Weights of a small GPT-style language model, trained from scratch on English Wikipedia.
Size: 13 layers, width 128, 2 heads of 64, MLP 512 GELU, 3.1M parameters.
Each number is 128 + 32 x the weight over its row's rms, rounded and kept within 0 to 255. Layers, rows and columns count from 0. Numbers have three digits each. The size before them is the row's rms in percent of the matrix's.

# layer 2 MLP down (transposed), 512x128, rms 0.173, rows 233-339, columns 64-127
113:112133118110091137127151090196175183119170111158132152122156154158079119184139126125125121141135077127143131123136083038174133091169113157146142083099141119131109136193121170126153126073120133
086:151084169203158150161198132136063173125150133134146077116128108124113129145176107102162114140091163145202174143092133155151104145172088090139109111133111135161162135174126090155102142090115172
090:122128179094075133134081147103151115085107089119103188165092168168207168129083086184143109163139076099105146110106139118096095154141128111080133132165170139154077129150105130119206109113085105
097:143134088132114120107132129088124149113114117165119170122123095133119114163028168131191106076108105139141090091182153132101140144116059147149169118163071104122136164046138161146161173135167150
085:120124152133121082125131138137124090195150168136106109142157110068153162115109183148111107108113113081139153119162093141154086115168145118139172089150083147106153088125104175109150222112133170
093:126141130122109134089179125093135128135116156080079173087183102141140142145136172142087175155116112119133136064177127084124200144176108160099147139126152158062171061160118166095163083124155137
087:161080086140210088183165076153142103114201122126077170103174132136118112124143104109075135109138128128101128118109078130116108121071207153140114144100117136161057178140202072170149109212145095
096:185118141071141186092113141108104150145128179107155128181114133137136107126122062204121178080106078121176101168119116214166116107147120150117119099142109150099150105122118099139159182110133181
103:078067071116103108131105097130124125087118123165144140133073115136115145184209133150124162153130139123153168121094145175125134125080154137142110149174118119075056103123151104139139176055135127
112:078147136168140144100165115169115156174112130109148150078114182193143132053068115121133077124168121157076103132092057158155134109188138082085166125151117141082125077170147161121126147113139137
097:105169111160084109122139127104100148066088145163149173065150127092110145110154121137129183167076145115143125144106132107147079179165101140161177160132119148157134185129112085161092193155096098
088:158090147110104102151080101112149117091107156130140102143080143071119141103146137167125112157105111131180255114177085170124154123096088133134137119114099164139105089063116158107184134140125139
103:136129133142114067119058133145129139124117153128147199138157125079143138077107157124082135080157175161110158106092104113112122075169141190124106124158048140136153078152099139130154149162191152
088:107100155091129113164195090110111133142097177098124153120167159106102158133136118124085173093051174109182104080122084161125133138192096067111191110126122135174140205124119154136114142095112145
094:088125132144094108097171161170116119138125212108098109169184150180139077194146058107130150138158109089144128173075152176138121119101125123136071086103113189150113156132181102165108149155109091
093:111106207131049125141083086174108116112159077158092134117066086129115172073126069128157140144138089131135107127135162170207091097190123161129170134179171142112141173114128181130090128161133138
104:112161156186144102078074059122137098134084140075148114093165123120168086131169105136112158106186124119125085084123087171124079148119140109080134093145150152137129160151161180140114084090123092
094:104079127079087120075142111091103145139165152202107124155112143118092097107032183048141131109118161106066129162173126122114133127137090066116161122152097136132139116100135175172098124111064150
098:140096146164116128104179114153095063109134151161151172157166128196149140096119154117099131157127180144100159127091126054107078077127136133147151124211093135108125136142149187088164149128150128
110:181168157144119063080155067166160102108173163106157091105154128127095087095129143070154136101126085145124154095108049150146116124147105144116086154150170178077140177107110147148137123121093184
091:158140125139150099127148115166157111086143124095070117100126057099193125110142134064127093158107076135099112116168143091117137123152114179135169168116132134069226174118098177145141115093130120
103:188099127168120115143066131096140073113100136117200134161156057139147127125087161132138125141103168109192123147197109099124096136122097129130083129142133194163143165064101136174153129099168060
087:158164105104146120110155130116135083096114072141166130133108137159122102093119162182162149120173126154122113121136137140122112092079177113124156163191066153153148116124156089155174213100108106
124:156118150091131153084061163129153150070096149142113141128095136163182152109145106166091152141102086142152114074135064174112131092111181112086110123156076118064119145150121146077066101125217095
081:109110092129097119155160129137163152120144127137120123113123131044132136116164124117163182162175057129167165166091108081173101176200141099104092086212160111154116111149127149170142139153137093
124:161136135153105126085072079137142093160121116128172143120082218111124113086115119132136186066124135097120163144136124190094117146084102095165191108152143139102140101119151170198133093119096156
088:105112132190166183186142166142063137125125125097110084059157104095109122157118103146130117144138109123080153095137197090111128110136097126150108093133152115088149138102126125161124156147093112
086:114122194109147114150144156168105113067103088089045141165191136133137089149097121133173126112112143103187156185132120118165102114140128094157142127093119102137063126088199151179135200151087129
093:084138135151140093180129136150137103112105149101171169185104097148173117114150127069162119186108076090127120190101137204104146156068113178192106100124183132140141120175153183137134075122114143
111:136107127068133181101142139154086209076106077129113216102110074145137115091133105163134153104122134134157098144095099127146142097105125146162137090153130115162131077118115084168196179082132158
108:126109107123158145136138097139122136112144169142161141169182097111057075151082143135170112116111124084179106127158061112094141146111127127096170185091089137108178174102167089167158081110154106
098:100152160087161172122108121108147101137173201122194182129115150058105121127152103158098133111123047132075096128163157137079170056089123086116129133092095159110116104118125162132110056146126152
093:115141157149173155120087130135167175166087172122117117109122159122165095161124156166125191097145117173132055114158100173047132154151131140149090140114091114082177174099118130131139062169146139
089:135106121158146076106114105147139164071114121144065173130114101102142099153148158138109169136102122150104144101170093106172122136162141109092168106126232130119178102104142131134182132184134123
074:109183102106086078147115127145098147072129140107144104097116117142101114145164126063202167189137150137180163106143119116123111118134124133136149116151095066087126181113082142126084109189112120
098:145136129117048216084108126140154161120184081093057065124112137150086107166130128109147102147118166122139156092103128114165168157030103140122155096115096078065156156129144137159099171140132181
102:134141114104067164131153198063119165117142120101125184161133113189136169115152139161124140123115161131099139109170112144081088156080163101127114146180143164103106113134126129095092115122164176
095:136105151148079142152147133122120160114182139127094158072139100102140184065150171095158125098088095162105109085103081121172126148098166107139123168075144104149143157082136131142120088122110101
093:090138136149167127134086110103134143084171127088123136194156150129131119123134164154102150137173144058181105112101098124133108065126175164146117153132100175167079154166126115165158123102132089
093:157071102136170161078096173173096130136083127176092178084103130172102140145164087172190127168107145194137137100125170072074115104122104117071117117119085095191125120119106106095072174169124164
106:186093099126166169178118144133109113151053177120123128155162157165163108101086158102091134108153119131075161141122117096149173114162105095098073189137122192161114090080120189061101123128141120
093:163093199138116156131124149080148165149075129102141080067119119132113099168103175144204153103161228157131107135121058092066120117115125123058193116097120095144118140135144145185190163151145084
097:167037121138155173138138147153183099054115148063195118162142061093173101136108143118167104178063158091117125156138175097144097137113116133108175135137098160133154123102143071113156169138132189
104:113142144118171071110177101061113096142093135112155125093211099140188148121084103176089094146137142176088137139136086119152133120141191154093192107147131089098145050119113144101160138155185116
095:059097140167138136130152184129144189131174154119098082120105126158108118158127175117138115099115102083102096182125107119137113136114131128112076150118156165141154185136137089087146131118105155
094:165131100098125129118101082124142152155171099030131103142046088129107113113122187121073152161116128129181093143136122086174124126116111073140115122139085131128190148136113073120087119144096114
095:103144138170097082140066112158118106071049108191166116106116137136184164107086118177155207121117144124056137148095114149124085162178150184138122134080134127161135200063103172171166168137111131
104:128141124118210136149150145045139109120160065155087095104091112107156091119195121124097106146072128075101117127141159175125126114138145147080141116147109164136141082129169098054136119161149110
107:117078139097107145180190176185160159081129115119164165090160147076140156123129120143149114144137105148120150087118098107132105158130167119151199090090112127114205123121154130132160134137154119
003:101085139062112132071155142090104078122077129075119157089111129098138163071128079129140150123073131054111086190177058086092150121106137130113064149096098158106105081148149125114123081134117069
104:130154111154159125126131129111100132101119173089143132152114129166062144114139189116116118075106086083211139096077118136078155145176131139125122098053203191127108164162205093130129145127094105
101:148145150125120128093136104115109137160133205133114126125190136151140149145129119162080133132085072182075106111141168154118132163163143154103168115115101015134149098098138120167103061132089124
105:139100074134137151112082186102170126114083137073223188151151163136133134118119150111087179111132182150125108083128128137095140086107108112150114183134149075153076162150120110109115121140181102
097:126128155083168086126163193117165153159122086149108153141107124104144145125157165201099181125107141094195148161136111077144114111093167119118100124099082158119103098171115116055152155123121105
100:117091116090102129100090166129160100117124104111077155111099136080081111146067098167185167172110080139184122191133158160183102137108120144135105174135135147106129157182137085139119150105086130
096:140074123137094152141159149162066140220105126152186135160127146104110101190143113105168118107108115128084114095128131142143134095105139112098165127125222155167146160105107129144153136111135106
102:118108142077149157134135170071090141168134177139091101123124135131151109156052113075126125149123132191104132084150183145088153181116088066128136151170160181139160148101114116126134121136146161
104:119049178103137142180069132106114162147183096151095120180103180071111159100140069110166167157195066101182114107178155126144148140110161117144164158114151149137136121117196094118120115134144136
107:162161100168189122105134107149066099168155163106092133087064141123148150156131061137133095144149200152127159136111089082177082065210136161170114168169126103120106119096061146124139176158037147
103:137173090126101086164144164137140111084133121098158183116133125120023109153145143123151141109114078080104128066083170125141088157160161115180167137119118135211139089105174127184098138128122138
101:132143112140076127141114073136166145147116146122118116101162166147118188139174082145079162109104143108143198104116156151110077171102085172146155144107096147137129130033157086160084108053138147
107:152128117131119120111114117073135182169134042161133128123129171147109095159147126096139130140151107091119176124100173140157128063175224112123088138129089083137067116100111151118165123121169096
114:089150069139109065136204125113134190162140077126116161159127134121148137147165092127129173130114134161113151142144118138095172043145150140090132142182149136152097156126195136128126105133144133
093:133137120143192140122099142131108150099090160118164098157107126131137105135107143145133066091132115102098132140163117141095093116148188101108111085146143124111119131097170088168167106206157176
110:112099160074083137139142184118142148166034118129163182185102140122115065073151133141161098151148076182137125087156157135111125098134126059113156123116102152181134108149153183125219089140141082
090:051153172089129164173157139110115130096150108133153158099122120170097101175190092180107099153084149073163128144193129084124184099109080163144095123122182123106130160168116096139117151147134102
093:158110161186116136157137155120112146209146122165161090163109155122126154061100122127176123118124084119164078140122127130092104102081090105168161183138092144160159177099093099107063126050120106
088:129158127157080150122173122147171147153080122137173025113139096081128089081104095163158070145158147124110100186175141120072148157153139157140100117073134117164120125141132094185145090135130122
099:132119103067136109161151130114183118144130067138122159096194147103071149128065118114103134092063137143112113124099070155070127117140171176102124141109183138105083130158124086149108140130090131
104:100166081120113159119085183138095160136117107125151216099129128122163159134112128069134108101123153094094107189150100122098125140076107134117207123144145096178107132125131129088102157136190134
096:116105111078120112147163099147078119147120123146136180099134167132095115153162106074124210146131206176113092150120134091129148165176068105086146122171075090147131119144108120101173188165158128
112:119140080127153154120168170117114086115104117156130135122137100108168115138143104182134181137106118083136138152113174080098107096062128112168144124174125177148167117112122147171173139106151139
105:185138087145158072111130098124119144114086116120148145136101136078121221075125064098115126100115136135131151114107137173113125114108141112136080113165186172149111096137123154165183107120132115
093:116126145057147104117151133091118190134156136176151099113124137109166134153201084164113175065130152112100154118065150156128111146168110165054121160122130167145157137170128013106080128098143165
101:122106184062133124128157103130162146116090195209113149122093128120146144104140104107120118119150091098151115158101110133145147099120132137112083120093103145123126184106120110097130119111190071
094:123163156201125113154110113103108158161157130057204113084133110107144142079109170152096134084079168159132151143170043210154149128137130171147117139101125129130104116105098169158159121145120132
091:140128095077145121177125086125174109135096186122144147127093161082111088138184095128096136182137114099197088157143109061151107103081092121115091121102114081094104159160182152177150089123123185
101:178061156134188123137149142155092106184173141177184113188138101119107106150158124198182129141070110158157203147152094148098123089104156158143086123095128151148123107157133104091101157141079097
102:145154120132202086157088143125111054149080145134108192068135106130138111107106133129146131142131116113137096144109058124147114155154151139099124080174125145163126126077179108143166100084152106
090:091166108139176133128128117086133134125106143163140074131074153123165170170111062153119147130113147182114074183131086114147085137159113142105133140107155191088119136136152125114116125138119095
097:119084162128132082142156116103139145186144126146097117096120193072073124094142140086142114141043140109113159175133193137088149135086127133096144116141129135087171157104065128162095146120142104
094:185152119093172112111122117216115104151120101103165188053170153178168088102107134140106133134147121159098144102164099150161149081157123149117096123133105131114119107146097085125165125136206119
107:131167076135185080164156191157129106108097125153147086141045108157185125128126085155121124150130173131126126136091155142090086167199059086101135126074141111161167152129094163118116119149141094
105:103138170135149072115125184102138070179104074158163101136131121209134147160102092185148154191171075090126121156163157125138095106119094122108112149126181192126094097180115078162144125139137146
102:128139136130135096063143141150160134106188131131105139089129119067120151137156098095227161135202107145114178128137172108116089191177124122137158093115158106138149130112213105139166090122107085
093:105112140153173075178182124115110104100117086176131090106140145069114146121144133062135157132135101116131129176091171093144121084131160162142145190087115204110163203148148149119165164120160158
098:123128118085189102115125084145151146091157109121135085190089119162097128123170104155100076213140152172162093146113194225140095180116088112169157134141114103131141199095108135149118082132125129
099:126124117116128164125101159129144130147189082112129123153095141151166111080173145123120143123157156129124118112152144101084162124205157146165133118113170131120169073084140154121161122175136140
099:095132124139172120118102054106124185111127121175124143135128201115103119089094132104124155165099147135159084174162147098134140157113123218178186164164107105210141134153140158155099139086140102
111:098076169179112108099164089120133088132118131087176127185144135176126159096158191171127122097201077107124148100169075164120145124124113133123129124134072139121154036108094088134041096116209137
099:137122085136141090155155120153102197107124194178170111126095162167120156129165138100132090142128121140087106095145177031099098074153152096143116165146149151090100097103121148150119096081105122
133:142103112123156171159143131136169135104069145196132144151103132142145110142119157142094130117123170127118111114134123129155129044158077165183134157084187144098097091142067140136190118099177125
101:116158124151121110154103173151176134124120123104114057095092122102139146073087097187099145153110105045159104115155180154121151161102156120179090137120139158101099120077154122098072126128113152
127:109171111152097180094098155095120108129134164170119145160115105138138099110149113166078068139127096156148106106146166076174111050150138140136186114129128153058084082096143132150183112157031146
100:080123153156156135158101118120102109180152136106143082109135147125161152112107121136146132057181112074048151100132138185156151173092161165121139067113159082122138123083161094159161115149145128
095:103117164175127132130128136160168129126119166151126082110143176080095137164147126085083148125101040140087152130141093168157129187135144081099177097171127098056133115096147081113158154107120130
104:143144148077126144154144103140165138131123138164132137126142127123117130071159139131080143115127105172137082124156156116195110052109144096119093172120126069131174103115138190123124154050172143
071:167089170098147131204132099183139135127135144155121094153152114114113104168078210059103144132128162132131116150196146198088112141127132180125201144043104131137098185103150080108164152131077119
121:111106104169121166082176138105125186145147137129124198097166082113142139096156098120121108103155161110104085078103069155144149102089142135120112132160056148096113115130101091098111098134130092
089:112150121134135175103140111092061129099146120109102164082128118162142119123049138104135126118169189147166077066120141176090085097114105126112139107124083107100122095207142149113150116102142074
091:150156089145105106173146169068085113180093167136086107106155110145092087113090141147126151101119062104123130178074155119156124155143140148123111140153162173084183118129167109140097150089133126
101:053115130114122132133155114089097149168034133166077142121155133104099154137183087108154114125204062167099083105075121164084109142185154105092173145117157104117152097152092150172175118137103111
097:094144112099103138078151133123069101146152140126097102076135128193117073156133104132105121159113114102170141111130166093153116160085149119109114090094118099123123107049158173158153165138122157
125:138143111164145149148166186139130132151129134163148183135150192163136059085129107088127174142165169110071104095153124127154129080122163159070156150182133063052087086157151138053116160110148120
105:155128132094060160166123113127187173090096070163148132119112125088095096149161082151121169120120102149085083101169161101130105129082135135168097154131163113130134106042124174113113142162165101
098:202134113131112129121081121146155130167141100148128177115121138099109126179103089138076145134135099123133118129109064143113117196160090113098180118078176086114120143114090078105134165071175110
096:151124118156077086141081161065146108091163056146179186181143100149181096110080150157091130149171099182160116089090093176160100074145085096126111175106124185110106138121164079103122140088133076
# layer 2 MLP up, 512x128, rms 0.127, rows 234-340, columns 64-127
093:135114118107091084092085125113145118053096115113113194107104178153095098175091164101131140113168133185125080077150124129103108139132167132124148138105150130106041118159140096141154163182107106
100:105126149111146143132079117080088181109135061100141151135147101147136127115107081125153162143088115152048143071130148103136178192185138101123150140092122094130064100098109118115163140156133105
099:150135181056133216127130164119117064192163128139159119143096144146144191088154067108111159125155153130112113102133128143124158094102168105152088115171135139075165119167107108117138077078177096
092:164092081137103138092151112095199125135147060184127119147140130110089108128132150134160153134125126120102116098112088137117163135127068106114166115157169105155152139131131120123112134134093160
087:143149126172096059104126170191129099142103157138163104135108166099115110096092171147099082122095128120111093143120112150113167171115146143150151068166132156183070067135076131130097115148132144
097:110140085120113157106121089130132068157130074123132136101136138101082138101114092131151149158129056187092152078120077066113132187175106148130116110098165145166179104148115155135146162100166112
105:189092134130110182118122141100124131157144193102110056100088119145176150102121137097131125105151127058132087101099147108161152130141131123083123122189123158078147107133074159069133164118135115
110:168128108104162194137119140142081120104118125160100201170094112145124134089127168093111079080138134131152085170079089110088121039078118135172155154156117086110105088170186140095100188116098119
102:090110081072114152152109121094125143057100116156081109186150104137191181127089149135134136109149067158159103125094176070120122134120148194064096141091103147116128109102173118124144189125143092
086:101135166197144170169139125144135103075117099127121135118180172127130219209111126128130108095111097159153131148070066139113145115118095116115159133153211093092120111084172122127153150160172168
090:141138133139096057145058128149113126147091096164129099102176081157091202103120111130112137159174176118088093148136171179070081129134140191136116172156157169091120082172129160075085135134124121
086:135114165104153084075071172159145103139125158117110228147119118173198098082021183084114120107157153130153103140095158168144149075148127121154152091146110153121152099129122136088165092160127124
090:115097142134139145140202138114128077115081112100082136148163076128149175108172075163167105140117145149139085113103093124169101108121179166106164139113081128098083162104118126134186097149074092
099:148139095140131095112117121184101126112113136114171139090068075134165171116129087161131154179112132140133147104227147150145141113124049137169135111185137127139108094120086117120120160084094111
098:123174118166138097115124101057136134145145112102124109106121155110138126170140151161125080150119084171096123121095066087044131145131149137092135166102145132132086079124120123165155086116130091
100:155096121103139144095145111161134116108119047130104138114186130062173116054078124147138137096109130154142094166110147144072168160099102046185133122163112121087100045112173129155129118147139134
095:107131175107161156156198155122112125084078117104143103079084130158170129198117116148141158136121115196188117120134163116191153105126142186125102159099075190111113141134089086114180128078125123
098:092147137155096085126109131075130151192153079162117108126101123116078163156147139173125191137144122142127120095125151110111134198138118134111123114081193113114073054088158146093118109133080082
099:134144104154160138148139079147141116139131156078098064167152100150027066154146120174119163124117151150074154117126071060106152110139137144107101113122121171111150138072149197145187077122173108
095:127129157154117118161071165054109138171096099153172115119122099187070150107090120166144114144123097142091129145121103107128108100076133105138153116137175114170148091132153122100105155181144172
100:187123138124119209122055181072100100162172165078193126120102108195127171103134105114124151162145182145112063081132137106107122115173175089138137087153146149121103128105157091141078128090187046
093:139147163076108185122161100112140104105143103151106157143106133084110117136171128141130162167082115116102113126087134099134102093108201119094141135144092130103145121173136118056206156076141077
110:146152209121138134175066125098167117140086169180056144142117092139143163115088144138118103130197142150101064129115130150111086116104201159066143095122135070101190111161124128085097122141164121
091:136111162126122123155124138137124132124099152109133094114190119152114098148072168124127130075119180108093071119142162129062125104116099085156182197062131131134146177153153138102163118094118081
116:084129139093151104183157212157106165080141130141103127134139050122166137173156128142134089158144115122129129099100135083172133131169144161091070161136103108137123170149088097062122184157201106
098:159128168143159152076165125070146190125144095163137147134114082101108143120132152125135144079160151113124096116148081150110139135161138127110172161148108090113126208142141106114162054122095085
092:147121114133049129128097185056046096091151160142156116087127090130106131142149096182085134088172171080129090172132109196137136126105134130150148207090152159170178129059124090118103135157176106
101:130128138123155103097126125120124113174088139157105125076167211210122131140121127216114122150153119163146156094086107109149114167155171088121129133151092115105129120094071128119148119152132104
103:153059132103114098123122126163095118143146143161146134182157108122143077184088143174139125076135106129050095100071109127159183119202146166114174149081073135122153098128171122128097139165133148
098:141121130126170135174104135119125090085139178152136186148143140156130065121113155122049191129155142135159092088141075142060132125102169136076101135139133147072147170129116082147167047134152077
094:109099110164116049088143199131117108208135097152078102109132131122144118179100147157176118151105070140103130092059124161139163147169133132151113104145152095128177166119139117135127106143152134
095:087134126127115114110122138099078136146158100135094186165145071118102148105086158123145123121184145142101144195145173062148152144081085125118102156123115184176146093171138144097082167107063104
102:098125138110170151129110126098082151156116155172136109160195099188139120177122112078124143148124180116155134142143148137080165079142116144121085084171097147102069136201173092093147094027104111
081:089136165175094205070159097124151177062147106197150142119167141067133076063113078155146081152144134083111113172079133142169129170131166076144123143190085125104162054094180111146168112104110098
099:148106125130094112111146122144085142097172110094184090127116147132132115125130073110101199131087159119107156131143118147193146125150107154137166032091140145080136145133159137063120103143096119
100:128115122120098137108144156067111146133116118142092143144144200126133139149106061139134180137054094108146133147159119114106159150097121082157179181172145084143140089147125092176195108134133130
097:118137106077181100095145094127085088140113149124135136101114114164154142142113104171072184147101151164176161135117178125123123111138140183083093079161138126093104112166073178118114154108121141
090:146127113049057063100135148106179102120075156156181131129129150136111120089117153160112144133041089183110137134162147078103118118123184100130140112158132153128131109160188150143133184214126122
091:172061198141175209150165192172116088108072120125204111105126139126115128129114109140205148069128136161121136160145123164116136053155162144117150141149113116106130082116146159119122119187169110
100:138140143130103141110128183096213098177055154129156150147086141152134133096112154104122146099128178085106106061134139123171138083109120143084120165125140152127059118076097144221155083166124140
104:094099116107134155165170131074117130046092091167117155160122161150123105113114161133099110167122154147051102153058060164102123068159138137097147139154120149119121125189109074140136092142171152
097:181116113180195145139125080114131161097090043183162069084132119176120089126143123159089107158115132108133126102109093133076208113143079141081120134148102119098177126138146149083126093119118154
095:149173161157156131105236126095129149185125122138117113136089128112179102091131119141154082092172206165144136153068082146075127115089177181093134140122134130130136079138122102134087070143116065
103:136097111162091107158135144092069104076146137172141168101118118117155119163057155105171106121061095076108042157163143095139104081080151139128176144147143176152096084182176162077136130134106087
101:106158110143205191107131161155091155130139083129109119130102072114144146139095122107095088103140121096099126134088121091173168083107109114156136108138110102157144087118104158050131153115088031
100:109130151153100172119149171088108169105091147145150096166146177111119105090074121137180153158077138115094121162114129142163129135124133174099150105132191072128134131161077118082126156063082101
097:165188115166126116137131132123110110102120129134124099095041168124138110124146187138133086123119125158070113107079122142096154143206150154075152112076136100057110085127137125065134103151190101
108:146078123191090158067097079115064154154145114157123081141151062088097101081101147157100123086142137109077150106144142103172145162138149100142174130138144124078172101071127128170191089102143155
005:117162142159153122189180146135133159087134099101126128161116088094111130126136175133182114151130116087148081146112129143106108125082083099063130121069140133109021159083139066118116116125144130
098:139103182012145120144140144112101134154056121153186166163101118110135167127097052130080132080091091090115172123141125124191118155111139145165106115220108151098110103107134100148094142169128084
097:120126119125215163083156169149149166093144151095107148145138078167129101130110184118126161108147170130190146120137120162127116169158066136149032185142111145130125117134061156069132164145124110
089:129105127101148163157086144137117089139130116043179150080133141175109156042132150124100114103128114154154111104084149142130148112154198117180064166116152169153178085138106136119167129110139161
107:166109153190150120104167126133168176117088053119139097173112107143120110111113140085118141147100147109126111135126168116135134096061108103098159106172160143096066108184138122126160107133098067
101:088149174159137142159104146115089093176157101118189093099143146142153110164203132146121139136138177148038121084115148117134116167166194103116151111151127123182135088121101102093180106112098150
098:086143054136074149095097137107061140118179161165101147168142110135111135154136118165150152173142122171127141095130165153136130154100136094067141165140130082111101046156104145129096139173141146
109:141119105167105132136126112131145148144113157159172137111123174126122149131075128097095088103162185106177050151121104196144148154103152159127139128159072111112112119164061131135081146103188084
106:152173087148122108121089088095113175104121158143122198120158153149110155026108161129093124083116142130158143190090090111068119143163191119127117111174172166097105104188211151124071057122103084
106:147139140157143137203173094161120091084152177166170123108140089144147154106132131136162101110148139122129157137088144124115067064109125136124095120108163118095179139093121158134132064088148169
104:088062153152078171186090044181122111091180130159148126098140120135130120099172133137157088115137114152111121146130084119078111154144106142129151120087124189163196113122138150080139127124093173
092:118130165160113138134164204113119133108139150117065116103185136113164116132103121139189130197153157157087069149084062099099117060140130119137119147147119141184124097161145154122175088143140079
104:152159125165154198175132113147139079067181099154108119065147122121147137076206139104127068142122120146079150130067100144103105141114148148058083111133151112103143137124124105124118133085114104
112:142185125065179129082115100119192185156118111125139129154087184133157177095119130092068217168166134121119100124163100140107140140091136076129120152197167167142086083112169145161173092170118154
104:149135135109077117167092119109150102122182147154066121142171068134058139164156132115150140204150081128105119155090145179180135081120126145157137138150105103106156071120089156084089187121150126
097:117031127141070121132130180162163117109085119153123188125075182148090132188137108143132139129133108097139137119116154081114080156136183131113086155174145154122179058153114103075088164181139107
100:124114082071152116113082123114099083087100086137141154111141166116097122127066114115139137167174180152076118095135124067075143144142164145163144209163118106120166084097153142194129146141118116
101:159047102133179144110075120119095170129094153107086151104146087151166184135116152115061057111144178093116110159137188121149105164132134140115081126176161167124135170109122123113074178136146089
090:140063114135158139159135166072120149169108109150113093095114095167154157103142169120096086145153157147107113158115123151136130102089105082149143156089104175088147190200118209099079181111136027
102:170070125141081197176158094144123127118181051078115151146116165116109094098121111107117151103102120121082117172114134048143151100179168091080150131160162154071116094134106124111131151105091207
107:144100116095196171106125122162121101095112100113102149108133116175150176135080162105085099074144150124161088131081140065168085160091120099163139102138069143126171168140109125146131052133159144
098:148112166186136134136123122159109082143083185119124166151136111161082121141127169165127098113110084103116142110080092090094150083158148108102143099058112092119180130146173130116112082155125115
106:137102171144149177111112110109153102128115075102132104081110141106168179154123154124106077138127124080164174178117107143143150064096104124145147099139125192128142106177148111123192162126162128
098:083120134132138101181195131145102118103150105162068128124124147154109123180135123190115168172141101135079158132122126069129132180164094126066170132099087095108069142136106099066080149155131126
097:159091127145072162147120166193149138118069106141136160132113103136154075105101137104148056155130110165145112127118088106189145119135116072170137103101123031140110134129111161093168180164132132
103:148133123099085156025170118119197175141088090132084191159148106187199095093102129126168102133187129119169089134081124083162151108034135084105158156134078102150174081096099107126124122127162081
101:094115099047142136153129165134104152078134122143093190157119150143142072196157160087134113136150138154046076128086138041144085121109122114095116146139110084086132171154138102137128119158114122
102:081174173137177149099152142079108102069159137165159127145147116122078172081165133124117057137159127150116124158139080105129168113075106127122137129124153140098123131101179173102067145179100089
100:143125122136066184125140098074168119102094095081137142164076178078195108155101122113168158120092170133151038087159115122091115068055168146127127125102149179096129070143115096124134089149156116
100:158170138133136082107140152102170158127105147115129122127120074221117164094132063126115079110162116158170167142144111091125122058096184146165165116173182120076146144109058133082101138157156089
093:166126115137130127115142100167143106199162122127173142098118081146129052144114174116122095168136203101110149143067151128103143115063128118154174136114143099153158133170135110075125110097145183
106:167104134161177138119158164095117133118143109156115174056087198109130119144176166095097084145108164130055136147112147088108137089063131122022155140186117127107149130137131092117138147152188076
097:176105124157131132119164152109163118137115116130088120154098159184148196112133156136101154074066197078131097129125064138074119168114143091162169132110117138103096093078142146051117099132056138
102:122082164167160152156130140183097138105150137159126104168137094100044162081193113131142136096149084084069131139159103109128153102098160118150095125199131161167168140141192176133059116125165141
104:184155104102164095076189142160117141118096156096081131106140175137159135095096149110163129099110163193113097107078142117069095116130175104134122099168129105088156095093159149145115104135158103
103:129084115091112097108115128119104140159156116106154174179172072142138157135069119075125169146142111127154172105143162170157128154065155168111146080201186137111089103133145122133085080140157101
099:157106157165101135085047104193137104127137125073115118151194107154060133151177136155170101129105138172116143147187088102147136159138104085193146098086102083100154105113125203111149150162173150
097:160082204074065159088122140145100118120105138135122081154127080150101123166154207119167120050118051115166106181087094098199112112118139108126123143095130181107094133173106090118136105074162095
102:126208098145120128151150168106199143119136094124094181154163130124145162097137149132121128167160162127168112110049149186107121136099091121062085124163201062164140091140131138108147126103141082
101:210157116117128159146088163137197125104096143154121180118100148150151142096129097135068131134196099103101154180120152108070147132132073074096137200162192136133172115145133168142147139120094132
116:125133181116112132127136109133113069094088130201221161117165151203091150099110193184111116119147099163157115143177111156145173112116105103139132150151097126085106170151071072090063101150095136
103:118138202134099151111137134125185161147115040118119145059104115095150146129171137112176081095137128119152073138110099121161182140066133106132155147094162089102152085135130122094166159107134119
100:182088133077138159159141133142125142103109161115153130095142130113085186097142083224131163159126092129093120114122052128137151092158146122132123143109107155163119074143112078099129152085164139
095:122119048150132181139142126075072154173144117163082110109121119182119092155151117142071075169092070123140156135065087145115141146116134084144116134110154121146163097148148149132141089130190104
104:146126109137114079108126131139191124151132170155087138141154129118159137111113059136123125150122099153109120134085062110118175150086136142104145114145171089119072125088214052080075120138075111
094:099146103168135197124117118080152153097115110126163113125101142126128117146074124116114142092107130174199105128090109131172147190085072142163120073148180119136128088109125118132159159117092131
099:141156142149127169143164155148074102114146126166171157165171103137157153112115146092114131153107190114123106148123193094135139078083049146132106119220092157164046112128148118113138067154097127
111:112098148150117185094143093135103109115099088071144165160102121113170101090111085149110060138133186122147066132087163113202108043113098110165136110110075125116163125103096175109145119181152112
063:080180134142127115027116152132112157117122121114139152046131142115123156110143088210103104156142068129180145078124160111159042160135148103124096115181148135118142101051114164182122153152123167
107:141105114144081124080147110067178140133172096184090125106140121147144113123089124094115145106120130126087063100084071129114127123092169118098139138148105114055125120164150096131167112140168054
097:161093154132154117188089174160161159124090134094105123130093114133117150099172108179148108115093069118140139178145087134137101120120162134148132118150170107183103185054109122084159143150156183
097:107159137143151116091115106105127102136145172092161152054145140105109083122101151170112152119162176164106140131090187159161147152110106127120161124111160184094144071136156128168153101115138142
104:177159094145200166148136102164114094073093095073143123090157192145138144090089121117096068110088148143199114118144154138098151147128094130136114116121154100123096073150158113183136082089144110
102:155085088118110167060054121112149106127145197173187083186100145122099135149141150168091126092126096149131102133131155098089158152108155122123082123134112107136064114172153091087129113152156083
109:114160130165081137164110136100122167150136125152104163124106157126133138118155107050104114187147161160098113148129132155158143153105130152081125104167155088058053114137171104053092141107143064
111:115071150117112172125153096120100163126156084155168102148103115036083123147187062114164130081154103120081176183094061132142202180115085107154112081104126148117171089123142103067144149116142143
099:122173080109147177116159117124115092152127146116188160141130141111079130146133135143166145119171090121117065187129132096118118145095159156155099191184100159126148113153138142059106105133084178
093:100142111120093178101150098165191122107113185114108110113175117154078170195149171158177111144119130151109107102132127115108195171107166142098169060045154042173112060127164133100105079132113137
100:170193176115171077122088123151188124112155130108121207156128100171154146153074123191137119162136152148104129127118188121102081090103122100116108133149148122101096099152175120135112120085091125